Each number is 128 + 32 x the weight over its row's rms, rounded and kept within 0 to 255. Layers, rows and columns count from 0. Numbers have three digits each. The size before them is the row's rms in percent of the matrix's.

# layer 14 MLP down (transposed), 1024x256, rms 0.148, rows 344-439, columns 32-63
101:114097102145199115083115102054162184138122128131138107137153137125103146104151143135143103066088
100:147087139085172101090132084107080136088145137093112094066082116129116108154099142126101080102141
095:107152137126104090145118115151111106103125147096093150073129138114133116169142121149181083130163
105:164120140190136145113127115173110151097118187189105151149130104146148128122125164138075157132129
094:149129121167121120102123062067140162156150096164156155124124143109047102163116149129135111136102
095:089149183105137109124123078143156162147167084125153112093168187089117060099150196167168084083065
094:130123142105161099126091166122135125104136170150102077153168177108244148098174156164142089065152
099:171138179190083134071157145118118173136128164099142138160165139103131101189153092127146088125130
102:119068162111112137100125121168133111182193145209093091109151145092103126118108105057094147125168
092:160184131085104109093060161120128129111122126153144138124120089118160184087202142123084130087069
103:145111167114123183086151099142150112188158149173169134135124129141093132048114111213111109133145
095:147140116139129134129113130075118157113142143087145151149135129136094090128115096107098121078068
103:137093133180140115128106155150101034156018149063161122122114091086148102104178115120172146090129
088:124161123107088079116120147148162151133112138142128104108115151101096099202143145152127085165155
098:173152136118101116131140069114090129149129087085096169105175124128181142122129118126206142151078
113:093067109187138100080189133176129127109095138090106150113207164085172135180150115184125107104106
094:169131093101075123080148087094177143144073155149142138133103151099115151125131164158081132102133
094:126116105079239102125102104134132130132075097036136132138100127164143108137109131145077101092158
094:103180139128129104150140125088094122148140137099109090126177058148127107154145127168148117104130
082:139129110166091100111097145147110125081109121153137100136117121134186093131192133119088133154093
105:108157087072135151175169153110152077155114134149092143064077074092106108113143120052118142123117
099:136144136142164107098182153154159125096160133081088049127127156156154142122151161142113158155148
112:119133137149163114125130127146144087143134116118151168108160082089148126138136133116097153118011
101:164110124126072048178123116102157106047124129154141098106140131158130100102116148049081108168141
105:172099194105100141087203170141059126129146191126129098086150115150135133128162101118130209089197
092:135135122184136116108145139216131135176063083150099110133149140068150112182110152071174065106100
101:110178110086158153177116151149092151095087158084137147087108125178152104137145117140081131133130
109:103173128141153086187106129137114143087135157091073137134153066097060087097125105099139119113157
110:118121100110114165110098068091112141142103153182134149135109068233110107138112146072083161138128
101:169139089098137102142062117115145186108162104149068112123183136164079128133167082116106157151172
110:131137173121139160123079114124116140142155151154161171172115104131168147142158131158205141093121
094:117129135152149128148137076191169146161143150091112152093157157095136166128054093134148160173118
095:077013127153156097121140068102143132144127149153159131094163131147140111085113178156127130154112
095:143093111102160166130158178117093108091113082118094125140166161123197135162139093101163137132100
094:142114139132109112108158117166141172064165095127137095108110137141113135108126228167130138152095
111:122107097116153174100143190092156123092107109137139137119110175101123110129121159185151129125120
091:140164134153131179143113084053108105121174121118162105133119128125125146066130166121131105092143
100:104096145125095069136074162076108092087170213106133175142130041103156133108136138159138160088119
104:126168163093094191184075126243160198123149094125177148118123088130113121106126118145093179116100
099:101156137073127132134168125070153135162142089163143085096088170140082169083156195091128146123121
105:107133136100165172139134130105110083143124143132156160079143085140082160187137069146137132066136
097:144142105184181117154124114126183107102084129103125121175070091123169136158172105168089178094170
098:155108101109103133110164099129132134110074135081116107120127156141157122174174134173146108138123
105:123200103132175136152117112175089125169143100177135040112128171168092126185147197075102153141083
097:059134101064133095159186056122092120136097135130093154102080121145125127063165115056126122110099
099:115161168079168099075095086146093134097150108119120127131088119158118143109125172156148107106103
099:128084150158133162173119128148113124098185118140145100085100165077090094141079136120080141107133
096:076160130175093092153137131113058168137122122132159131084108132136085095110137165115095104136129
097:110156127111183137124128145151151165161144099126120076117141133123094085098139145136112148120092
100:145118140137141091104134177124096195156074136142101146172090091176100126115113112120098089156082
091:104140142139123083119140159165106092093160068112090181156155116167129116075163154201121116095109
099:091124159175146125145112076114117108091151220153159117107166114138087153154088148135087148089110
103:151118088129130091074137144129150120132180086159115127127131120106134136145046118144092127076131
105:138195148113124162137094147101153115130105079108083112077132108109090150140082110145096129109163
093:151085187131091161071102121132136136117063145130143110121125075109126133131148127155142123132097
099:108073054065110130073134141130112137095078141124109059093096140123126123137080164124125019139167
098:120094130151155126150160060117163123148082073154137119131123115162147139162088096189149094133134
103:126162087118098063097124142085101176103184121087139134146167152123104169157112133158153190103149
093:120192105135139164102125069155117106144145067132109095050146132101129061106142134082152101121084
096:147133120107120167146139123158168180163101119169129074183137124116131073143125199110094176087133
104:131123120113160087116164105106131134123145144093141125157074142096126115102227162113106051153196
097:146157099137137186126120127143201162151117115122162157224138105173120119150191139165140064166133
100:154100126114138122116151122171083174120159142211054109115113085158113103164106077174156107148139
100:113166111129164107106142158148125122124145160106160126193159079134163141132107092157112113169114
105:192231132126159137153097194092117150178166101137137087103081107140131141107134109187122110103126
102:113125158116130123137162139077246108070129093141099114110133186132122139102171145167130125130075
107:184113109188143112121181109087149136111114118173143139161141079108110124179119091123115137152156
104:170088088197127157094114096176114140139153080100127107130103187134166062141139120132034142163145
099:176072155058116079158159141177128118161155104122117141180191126161178127169136146153173110138139
099:104146098148153103104144126161134151125155076131138144139115140166168152148143110143110133086155
108:155143160094056131147123101158130184088124157064161137191130067139174167116117151085141142114142
094:196112198193164110207132115097115135137129145110129107100112190088129130119065106158054104132131
108:153157165131096130147082143110122134149120108139137141087106117133103091149089082165124141082156
099:102078127116127186131185107118126076123091114072127099127144144088159110103123148120074134161130
119:135059129154181130108183107164188094176079141122119145111132137151101124163115084167150144134091
101:159110138110152132134148143106133151157099079136062119150143150126077101161150129186137177116054
097:163167111075142100140102144162185107128182126140101077155104092173137124184094160186173140091079
100:143066131074125106124100097159147078116103112173158072130123157096122139127141136144150156120117
099:142074153103167129142080085138134128094191107125100175124131104097172182153135129091154140135111
094:163127100154153092085112125107102140137166136133109188132127127124120084122153085149127147110152
098:136134120147065107143106140146171121144115035167121147129152095160123128190108116097097136132162
097:166137105213162110182133150117136173146170191158076144142076092112134096131125094128075133085142
104:150186137120152175196100093092161148152202125160131083143145117062116121162079085100116172154103
099:116104149113139072140138109036190096183089115140137129095108102117100133102103188150104154143096
110:110150103156126189142132091125067102107134143098084115174108175148117177136095097153132114139148
095:104129103070065122131150133063116131107236143149144044119181143158124108150087122110091107126143
102:156084127101142148124121152147170178160121125145092180141137130167093162132173138161152116090112
095:104177131185180109103126127159159095156155133127134127119143093152105101118105098083141079079094
106:154103196113126136069079080143111087148106121114124146084135169119155090159083144115102178053120
092:178106165095160130129148145066186135112087088139096113109180166055096166117117093103108152125146
101:153169098122142085166165161154121043126145118153086119121136155087114120124137081073109141159118
098:159121198130123105143143108160162124181158117195132102094124143126149160135172146154096063107133
097:084056091178142072081171177142148090146090131132183142115095121097119159144145097094103120159111
103:185081182172163149116149070126096141101130150111110094185091158159107115080090140157175108113116
104:161101129139149144100095117099127154158131155073100166089116143081161117149163120108140097096125
101:134128150121127133128140112065084184186125102158036118161101149090114118088125091144100137093145
# layer 14 MLP up, 1024x256, rms 0.145, rows 345-440, columns 32-63
101:127133192091202111196152114175124116190130116148072119164158139167160071176098066108141146161107
101:149107132189154172080154144123114092149102059118140134093141120087089167102138125120072163163128
100:121101076089090124159106089117153146158088139145174149083078182136133140116111106105141115076102
095:108074172134137173136142102077139149157117071095115085145076105108155104109120161072109125140039
095:123124149061108132090141119122084119113145122091075153141084131159177156133170117069123188139096
097:135137160091178078118143087223153094091135127136157050101147170094154113128139156107065151115169
103:102142104128187082151123151063170033125164124142117138110097090107125154130116195166114144112118
100:105101047158173080107114141195131163146134123091113159123128135155079171129109135156170155051167
094:180070170180093160153127145146125117139101202168114142125133151070158107101108089114195084128130
105:161065111140115062090209088150076107125158122049135092121173137138095090108124085159093041132087
098:139072115097094083081196168129150146117096115129128128175150140171137135105186081123158109171174
106:097140138083110157188171191135154133133115114143160136101169166089137082149087110138188094065087
089:073144130131105205125137129154075118154157124131093166103159065142114205126174118107102181095119
104:105180183157161099107107199148153171160152135172140118155123104106210145178158102141146055038077
103:118141144167145100156149157198134172147114154108149143122099161147115120067129098083135111184138
095:124084127097097122116112077110145107123142124143198124080105185060089187140097099102115099146180
096:077115114185101087188125098124163129158105107050113103083140147139124143174104145164146173126186
099:082157135155124160136127092119159098117140085076151138128103174145131152125058173176107055089126
088:111119173141149160185139150134106128184209132161129150127149164147093136136084122114154169110119
104:141092109177103167125133111080131185149115173155138145178085134099236139125103176161137109150068
096:115073109038078132096127126174147148127122113148166158107078150061124037154149093125120097064104
106:135248116130062151135082039102098136131116133113109126181063134168107096145174097107130131119194
097:119118112151183111102149147085086164199137096151117147161123156124129077117197135102146173126089
100:148103156113121147116154166166144053125125162113146161223116122167129095166197143094126160117090
102:132045146093158151089102168114128116140098113113086115141176130131121178122138102142120150100144
102:153148076150165073081153084178133102125162102143168165192162098111102142119134115120118095099134
112:156123092097156145133158160119112139092169153128125194098076160199160113158081108125177102071140
107:125133095091122151149178135099102094133103122145116128148158143106243176170072087148135143049166
099:141167107114100128031164119133111190121152154140114161169204060132127124109136117144144190148076
107:131201086128158147075120148169075155139119138140122088149112105167143138125142087122112142081138
095:091153062159153146091156157085103125140136113110058065142084116108119081157180128097207117121141
097:131132157137134092142096143141111124161092114152122149181093169094171153186137111106133112150122
103:107151153128101114166131151141121115104145105124158172049099139124081156080128161164087145136152
095:078156040122071119151054118057170090143136172112168083167098153136129118147134091093154165144135
100:169165157117101132163171071167123141140127157128113110114172126152147123100144058126089134101101
092:148124172090150100159124092132153130134111113109153169126141135146126145141139101120112162104125
100:220165161120156160180139135106113137164075103121159096149095079155065085201119149150170139157113
104:163102109097208107118161098165114179144145136169134099206073149115156172135128105115097132126140
098:209131182118131133152131146129098167125156197084210147139127171129118095075126134149184118139171
103:114142204132086123109094150094158147149139082062150126143102134115119086131099108152118117117087
104:144115128082137109145122153176109092129138131138134168081074111140092158075101079175190133154127
097:123111158153105127158203116180060155130093132137089182123123132128114179150136127069196203154143
101:197123123130127053038143108185143140128154131047113129177097165150139106167096071175101149138141
103:166054113047119122147123170131178133113158164135124082111148109120125134138122213142163113154152
097:116108138125136124118119076129105157177075110144135091103125126091185131111184127085109131134072
092:121139129087142129110098154093121137141145219168153129107147172169129048144126162084143094117107
102:092159181109063131107119120097138135108222108131091133128165181099128151169130123081076088149148
104:140153173187147124144111115181130154200093133103118164123163024086104202141124155164131112137112
101:167150114097123143138065090135117091155144139167163167113167124162105093146167114092097089168177
093:138109115088118186154089170153075114146105130163154173140106116128064136176136158043088139088060
097:109149084149142165155085120149128198175125123117144127111106111151055131085141102065068034186205
100:153160121133121120105101144149102121169110108133126132067118089092132168105083096154097151138145
105:137136135192124117143183105140170124119091082039154192183141136155114108096099157107088208129153
094:076152134095165094168151160156155097139197127140088107155137156073197081163075139116137109152158
103:123109108134128140119099113123089158132103182070126128133102141127132204133186106125097159116145
101:166111129119152134137128140121069128137144059120084122077168171122128111174160184060160116150146
103:103161144111156128155132163155148070106103189104056087200141133119116160100089117107102158114148
098:149156123127105075104080089139077127106148105158073135120208129165073154149173054135101179149102
098:160150135136169148159100131125129052167129158098112135083134114114127161107154107079135093171155
095:184077114161146129094145146138112134133111131152112087146107110133153164153100091086144175083139
103:143148072102125129164153125143133128094145143161127175184168155026084091129059134132191128125110
103:095159119095169116157145129179050090187099154123131076152170165116098131119080124131128135148114
098:162132139168128086113134140096181123118061170134148090119144116142164107145171133147111166104074
105:223165125151086081086106179139150155166080198098123175084120108115152141080123167101104084086130
100:130125118114129096151180185138152156104140090151128116159149153143093150150109096132139089130147
103:075138148123125135145093133144106125138092095119116116088202131118119168126089070131089072148091
106:134147127111148097120127160150172133127063118124157074144113111086087180143104129154119183157154
098:107178062104127082135147159073133142155111058133135115128163091115146115162157208109103161146168
098:185119173153154177136144183067165058140115124116083117128075073091099144167156169100151154104138
103:085152085118120167124141140105161106127089066074172110122144103117107138124075109110132085135142
098:100098129070105145119168203179089086089138169133106162125108120119136114113148129086133097093115
104:123154137132141065111148133201083166166104138066182090144107147114064097134154120156129091117187
100:104087110099182023098117157051134128093162147118127136124131155156088170092169153112120149132153
107:100143140057074150142156167054085171112087185083103126163125118079095066103139133091089173118148
103:089116108101093107171136142099123126132143097147186123135076113121101112162157117169130107158097
096:145174202147107163091133133171125163084136109140099152114113127173138141145113153140170131164100
099:100103128104132137147193162113098120185133097138155204173111137129089128161089130175131133080094
099:061058106134155175122105142073132088119103141104147129108076163087139085129178138161113160159192
095:079133158146081105103098101162126129129117216127064110187156188069202147160149171154144103103148
101:149132127165134133145121077101109217207118061105125114138060127139165094157185140097101094103092
099:088128170168115089131114139148126133124105133151130119133104150126161134045118113164116136149118
102:140161118102135091137077091114154072091100093081120125133103120110131150158173182086153131170193
107:091152086088124176135144107148131095180080156105115129148115142170098124111099132180146131100117
097:125135106093151093110113118186102089151158116128129149103133129132101166144117136144142161112139
091:074148112168139152163148161119149145166140110105145111104082089135177121139206159128127068116135
098:107121129122157136059139180198144120142093074182194133145137119102109172108140164123172120191108
095:130028116130116093055141092182116135081095092102129172101134140108142143181168219142110142142131
102:160068144132155181115116082159163112143158163144107152124151089137139109144100159115117125157168
098:090089096187113148169102077102178154111105097130107150083063092159151153140140113100100114122160
102:189186086140252135108178132116099119183130132123060101173134082094124115118072126155169110126134
092:095135182149126133156154135090106123095134185040131110100124103071154156131151114134159126178186
098:167116123134100152119137176169079160112075132141140101099104130147122132068106183149157145118125
099:143150139101162193121122118157101167163142134068169177077113132174102116156137080132155077075142
104:145171121086167162113138152101130084165100109120142091141135130045096162134125174119116085068144
095:106090095074133163118141117154130139132102123112063148173074066122182130204136108136126118132079
098:160118171121133126137131105198195140134146120086129150107084083138102149129134174125138099132174